config.yaml
n_layer: 15
norm_eps: 1e-05
init: "uniform"
warmup_steps: 0
dataset: "wikipedia_en"
Each number is 128 + 24 x the weight over its row's rms, rounded and kept within 0 to 255. Layers, rows and columns count from 0. Numbers have three digits each. The size before them is the row's rms in percent of the matrix's.

# layer 7 MLP up, 1792x448, rms 0.214, rows 93-149, columns 280-335
099:091150112136127169113127121107148138099137125108154115138110137128150150090069103079121144160120176126162127104109119129139103095123177167139142114081152139091131146087
097:155080125113130175151143139120093088145133136139147120114125167116077134144116089164110123153133101158150117119108138156129141151133123136125121122086123088135123146138
091:095152124135130129125164123152136120090131115163109118095128124125153091114127107133115135145174121163116137128168106138142110101097166144106111119108122118167125134146
097:111112137143164143158109131168145138143133171129150116141133126155138096102109138157110152123129119115110168133151136098116142082065111089161193150115161128124122136128
107:137156120114133155127160140172119132161161106116106115154102110101116131107165123106109111104116102121118127113140141129117110124175143105119151131135110134107121123148
102:137126112126060103138179132112082132181106142158133102096105142096110114117105102142094143148079108087122118127174127156125133150147124085115120096085147132116071152181
106:121101135091123117133091155118176156119142138136149123154148135101177100105157137163140145157120100158136076142118101108147153122135119083121129140098128161134157133139
096:092157145125124160137160166134102132132107134120096098131078121128126164107077165186147122137126106127107144122145137126142144131120102164111171105115105134153092117147
108:136136109135133146147114188132136115198133143130142116134116128108123070126088139109125148167125102081129126138106126147123148125128107100099141130105141170143131125154
106:147077163115153133102140146184112129145137124134114113059109109102144148171132133123119110100110104175150157087125142075126124135109125154132103100161149137169140168130
087:123128102143131123132106152131154100107122087185176112126117093118138131170132111156139117161139130103143113141118132159136120120096111164099064138128096151104127134099
104:157102146175160132115167144161159139122135151129119141146130154166100116146140140112105123108158113133092165132126118124108110116139123109125083137132095129123138108145
100:140105094135165135122086136074132115093083086132145114074146154112146130139133149107165138149141100158151120152105106111129106130165165127131135120175118165127109140147
026:118126094119182131086138104150122117136147108129168058123122133125155126140173068134132153103109111139173152110146085135123087119120109161117128091176122128156137100119
106:134107144116131137108138119112129104148115100130115135144118112135140172137127143090180128176147119151104104139137144127086193099121084149111121094139156127106146135081
092:158111116162151126121130113107145111144146142133119100148157138121116151107111114182156117092091065157124106099156169122091112143141156115132130130167132157134188157122
093:084124135089166116071115110170118135163116150163084080158151163097127127159151136167109141150140131119155128172123129170147157163136149178127129103105128127111168110114
099:121123160138120170109110130159138142146137099130099146115152105110137146144148121129097137158145148129137112111140164154094121129129188150147133122142152085103126117073
097:128151134085116090144110180152137137069181114188116145152119125137170145149092124154153099133127125123104126116116167125108115127131089099122114152098176094133113156117
107:124151127116140148113109153148124116131136128060113190144107125164168141100110151132152111114103124151142081124095144174109104140137106141144112119124113133137135119086
098:096112153130136111142131115130146139118100108140117116127137125088102102111131126130167096085143099133097123117148129106115124146149132134146144111157154153127117105143
095:121129129092165109134124126122166133100152164131147128140144119108143150072099123129132144144090133145135098128147108151094105164144074098146110135137183125095091120117
092:168108100099155169147133118119142162113122130151128128147146129113165174124151122168168097132127141172163123121131149109144180132109115118148141145150156084140127135147
095:116144108146156144082164115136078113154109134139142117179145131097136135136144166133084119149114169137130158117109142100133090184139133137093090082118146123076143127121
108:106117111161164151135159126120165152152137109136117093142140090148131156129150112124110125145133155104103145103135149139092124071120124150122117136136114152121128121060
104:187079168104142101142105067143146157173140163157132142119099144091155084103165126128148108139085163140116141155120134143127071154127124119135157121118093110107099129128
096:138147095144129109151084129124108162134142128132150114105149115145116128122149133114071138105133149177114153130131180139119146132169123129120084131104094122144107102095
104:108131147118149060147129098156098147112124156163120121102111160119138146136080114109104166119129155174130142115159135136152119117123122155132128105112131129144090107137
094:149080132104128156151108147147091146121155143161093131110142137123121135122140136103110110132118122154154142151133168131093131149118155131091158153122141152110104097166
096:141120127127120116124135157104115097148113136150103114150177131118111146135095118168118112154149134143117127190126130135114108155126162120119100149131118168111124127114
103:131133162076117135168125123129123120147101154112121129136126142131119108132097127156150147126132155102127152138142153113127097151148150148104146122152149128147166151155
108:118163088160125113155119110112130116164125155131134097152132116149183137150107097116161133139145134117150089128099119133169134129145092128131136116138170184136119109141
085:151114102173154169094128145120124148156069138134129117158112122121141083076142114135122131172157117108127150132155108115153096123104122160119106103089128160143133118128
097:147116150140116103112128091184091123125112155132104137132159124143095083102095161116073099165121109124217167141130105154078103132151107088115157123141144117132136118077
097:086168141082136147121105125209110149086119124128102135161132159109167176118123101141125173158123126165153093141139168145144067125136138123101152126152162074116129148145
106:133149132123126140128146116110146125154136140117111165139117096106157095135078130114135146144096143150095145171111140142107115123150129139090079191153138160155152122095
098:110129147142159095084143111156122125160135140128157119171147169097115122156124112139117161175123137142104143134131131152136124137136102147156148107128171138101108130107
098:105163113101114149110127126139126101156139121168115160121122099157154109098202135161150114096129169141148142108178086131141110141145120117131115122088138130146109157131
103:134142163155158115167106117120093131108131133093137119152140142134096101140111141107081135134140148110118116143143169156123136135168143099072097147133166132118141133093
101:112099153110131137164148071090132108121122150187107129119134138130074124140136129123142172158133122096115180111135154134142107141167105161129150119126097131136117139159
110:152044143110090134154150121188157169145118107120080148113115102152157108130141143135174163092096138133191113124094103129102105142174145162118146085133120127138129119165
100:128087124139142122093154117117153119099159149141134161117122121140158102125153155113101143138185130146120117127124117119117136099120093125110127107118178087181110141099
103:128128153135185138081106171157129116111120126137102103111153074120128151154173141142135091143154170098119124102138145134146152133144123152157141124102163144161123108138
103:128147137132138162100147166128121127117185102133114175143143134121170148160130110147106079117103163123111142166141198128124139091077159144149106133135124142146110086101
100:130115097119128104104147154130115137115116153123098154149134123112120110104103105151109135156108133131145145141138132128156108105171103138128160182098135151099072181102
107:140139120108119136088142115099146137100117169128113129107124157134157099158078108113117112149153118105141148130157114136119103155114125156132123120145130123118112148134
106:153044151128107108157145070098100105130144137135105128114160144102132091158152127103137129145136174139137163105131102142135130135121115118049140133149141103174083128144
107:144112124139153143110117142127137099109181148121136139141151143100169122143164150167158104114111121125145163118162183107130117111153148116149131159106141123123127138140
031:097118121152211149114113160142144118155107152131131129129166154137109112122170181122132129130090115143134126111090087122162108115129138129099149091118145126148156121130
100:141104098094125135078124156134115117142064148113112131085107121114110144130129140091121142121108116138166166149141159096106134128117082115110072132133118065162132155144
098:117149140093119134138152124109143136114128191100098098107190133140106098109147146136182124102130125113122141142163120115105109147145158124142105106152133111153072114109
050:135155144158117111122149123105108115127099153152155100165090172134141145124157122111079135125127134116111136140093127152116096127144096116116114100126131128143107126122
100:119112135143133131135099112168114158133167134118135112142143130099145117138097122083136130124130124130121094145125125122129100140128143157130096133139136154123124163123
101:160097165115194136124126130099139146080105114140145143148092127206120117137158140138092093141138158132136121110122110129063103119137154150134111135108142157095103126141
090:146089138148161130167119115131121135115120130132136104107133133159122140120149132091128123141142084119101152138157084128113120059151145149106154123143131139156124168095
094:163159096149148139123123144091094132139134113107127136119143165127151105133149116161155122179133122114105139134116130121141189107157128118110121134146133112188140089146
091:083096102147117132128141170171102136151091161161153122128109138113164134131090139127097118140116121159130108154113131152127119134168154141082105147134159152099141125098
# layer 7 MLP down (transposed), 1792x448, rms 0.107, rows 93-149, columns 280-335
097:145139095165138125148178137131103125163153136131113139121145183076143124127114123151154109082084127115155135144137121108148118085144104077130132118152200107159126141131
098:099127151135144099095189143130168141154101119147125126122102110139144147151155142136113142149148149131131138190127134096111115122120107132141158060129124153125135139147
099:142109120160129152136145132135133130120162136067125159123122180117115121063113132086107117145111161111138082152127083097137085146097120099131089112098072158080140131164
098:102135155158196099129118090120142121090168133109112070096114120158113131129096149108098125113131121121123123120107107110116156127124081108143114128155136112118102109127
104:125141136126105096153121121107142152121103121151104148150100107121149169098137158155133120054152143133124110118135120115126081119148132145147118144134120131150166124112
103:132142079118175110129123146144157111107125112124117107155158142122142086116097105081116170149132131139163123107104099109136096147111150119138073139111174084152178192097
106:126138136130157141131129138122160139116128101128116148155129130142111109153167144150127173131103141155141114089122114139098145161176112147155110084104149132120154139153
102:115131131147107113165130131115114125159154160109120093138144129128091130098127143127145137075103145142100090163122132161089194108088090158102139149136119155149111151119
099:123091121183116097160131158104138161107110148140123083148175108127103165099111061110129133140123119124177091143116131142154134105130143092101129115090133133093151169114
101:146074113143074119128149112100169107153102107155108101134093114170112177145138116101100109078137109142082110092148131101157096148109125117113130139138144126104193106162
090:099112165136050152107129132127098119164129122127134139104104104093080165138122167143151169073142112072141097130141149127168168163085141134142111061081105133147149163155
104:132142193107127125123103143117099070130135153103110109164137118167154165085136133103122080121144101149165094110136090179143129124124113138145134112130148090098138171146
095:075148125126157104117132132116133093095139121156126132087123127126149076135159113121165084146133110153110132127153113143162133084142138129104149126114133090112152106143
035:096127104117090116133124100128129164098116142130114149151141139135102115128092102137163110141173111118118102118148161093100148116141144157157153164143110167126101112111
105:144122111151134163124089144164095134142123133129132112110113142155151144140141154072148124135147150156125114153141118136131119114154105104106091105117149125150110106124
096:079103111164106123124134120163155079130115119128107128082127117115140121107139118099157124139109129112121153150138097129127092135153173139135165160112130122127145132106
090:126118142109127134149138115098088099085148125124158096098135117113175162119155164120090162159142119159151114108128123131140115155118123143128175125125130151126133139119
103:128119097091149107117098141113153160117188143124151108139143164139118098152101112148168125115133153063132124130124133109140150068126075126099113132138116131137131126098
102:133102112101164128109121090121104107110157113141144123137159166139119119150131144160158066142167124139113110103120139121129171115139106162152202089126160111106161148120
103:130106099194123159118115135120122079088133122152126151126153115129129131115116093159126132110208113071152126101101133119117153118114109125112150142092143114082111147135
096:119150112135113161171107122102110141100151098131139133144154134151172118133140171100108114147141112160143091159093126152124124128090147111136120120141135166106121141141
097:122106132149173110120109118095119175116126113128151140130127089139152140112086106161120156085142176128123101120142127134096140087143117124139128133137142124126167139146
096:116166130118173112134158066115129146150103149120107111140094137150156110121053144147108108120117124127131146147107086168143154116146130139126121155119142117112136071132
102:104117150121095088116119125116112119149111111135156125148143167155107150094095122104145070136145175128118163140134091078161165124138143156089131132133137124091091119110
104:149088119140109129132141097112151146148079137129146145130146111107115122088108084126135158098167182145116122142142108149123146109094163120138103157136121119107154095151
102:139122129145110121129146101138126135114085133122129121168127117140111122156129151119138126131121140136123138168145103109141107119133151135072113130107138172076110120133
096:137127103088095119123131118148102086149151138147132126118137145137123132121152112129113115091103126070103109109068099128111125135128157151115103107097110165143148122107
105:146104116122140076146169109104123100126125109126101169084148086131129141147167109139123100148092132138114131104149138139075156093159150165139128154140121170126151132090
102:105126158131149104091112147197106106163106103126068119104155130135161089161113119136131095108129118127158127120193124136135191144139134158143142130153143122134144120117
100:124090096103122120134147114131160118129153113117118131133109128107140141155116123125093116114150118115108134153125145133125149153121104116166111166125151073115152140118
104:093116142114138136099124143118156078152142113095152108090126104168100116113099114173120139140137130106165127084107132153147145112100121121102111133097118100109129169095
106:169132133128117120086135135166120161140121134087125186106113113108130131141102178114132096128180089156174071161109100113078130177112142116153114143167146111162129131130
092:150132092151150094109125147084120101110108106089135101163132137115134132117137171135153145097146110107122106126132107147125111164108142094097112128114132130126171093123
100:153098172118115145162178149128130142111112107125143113100118145140108154103107165128138106101153086122142090142078098148096112114169113123107153117110133134179111099113
098:130109111085115122127115119114090144123139133143116124064149123140142148134153204146128116113127124134175147099157143098151146166176152133135104120101111153091133163133
103:134090139132131140109159145109156145122123152132156134137133132128098116089112113108129098118152142108122105153084187113138108136135134141114168164118151166118111127150
097:108129131119192143132120096147096111109119114098135127121110125063123134180124125134112135180153137105160135131125142137110119115138125131199116149120108140147147151127
099:139137115144139104078178158084087149102127108120069111111114150116123142139108115118149134142143107081157137108153099153097149143099105132117114117118104111092160132119
099:093124166202110085145132134095151109116122130140143161144138138136107134107109094093147127113149133127157140153100106118196133132127160139144148163132119114095180128134
103:150129112152135086107118148090129106101160145116119126157133118153135116130185127092107153098121103107108147124127130142125154147128142093139091110098098129124130114140
105:096140143110108129152172158117113120124108149141154081085102114103128134122150126146147131124137108137121153146157124127129137093162173105113184160118110115144121090107
095:130125145117113157165074151106133108133095124085165160185090159153123173123111125133130095126136136095156129147128165130110096155156124114082145134146158115101144129127
104:121163092142172137122154096134147135147086120112142120105092157088106143172112131119134103111121140148148120162095105167132135112086085133110151140098104166130144163125
108:102140097136163131102131159154167107182139159120148113133124131179162158149095127123180144119105117102154137172111156090139118110093124137129108119115108138097148108110
099:108108143124127124148156119138119124134119112144140131124164149160102099141140140146121113146122133128061168109107104093168114129152135152177128115130152115135159113102
104:134108125158110119176166145133094129123123060146126091133157140139135114118123125144106099167126157116086130118091134157164153111164121089127134104108138123123099096117
103:135127095139095134147137167109146143129108131103114114136153119147124132145139111142116072128161152167117145117141188069159140161157132112109124123145149152056104140135
107:120067115109084129128108139102126129113153091151142145118117107143087127116139131155158110148075154125103151103128120147099120131081092123132129136131111154149084084138
035:157133136125107113129110151145119137121137165096106158173093085164122088110144145080134121149104134119141119127169141131156149140115148161175140164096146140127125160136
103:145097125158134121099094180128088122131111156136170141105139139146134084116134093101142104146147144122152134125107131092155155117158096145173127142118121114128162144147
100:137110131193166125110092115143171151143142113100103117149105087118119182175124084134113112113165174126179098129114184149136154118159142102126197136152136153142158141120
059:123111154100138139143170115106123081081139093137135190113147073121116114145120147146126096140136113166099140150159130102096120107116098102149141088169154131123135150090
103:147102122142126124125141153136115112138119083147117186119122103127120118078129144087119061144158117057103125149125116136122141126137141121121116144121137132117137127122
101:163164135145139163156091174134134110111117115095079111160122094103122125086141130150117086100162124133117159149120154165161141108157146141162136099108121111154101141114
090:151130155149122112113145156133155167151167143114101110127168126172139142131152121100122137139164107146128110113174125070127143113101121153128118178130128123152139136131
101:151143131151125152162152137133142049122105122122135162104122124154134080116138100097142141132096120092102128107111106173144119116168102147058098153131129139125168113106
096:115129149120116176122115156153106144122129163116098128153103143169082114138110098149163126141152145121164143120113152149153131128159142137114147142119140146106147129113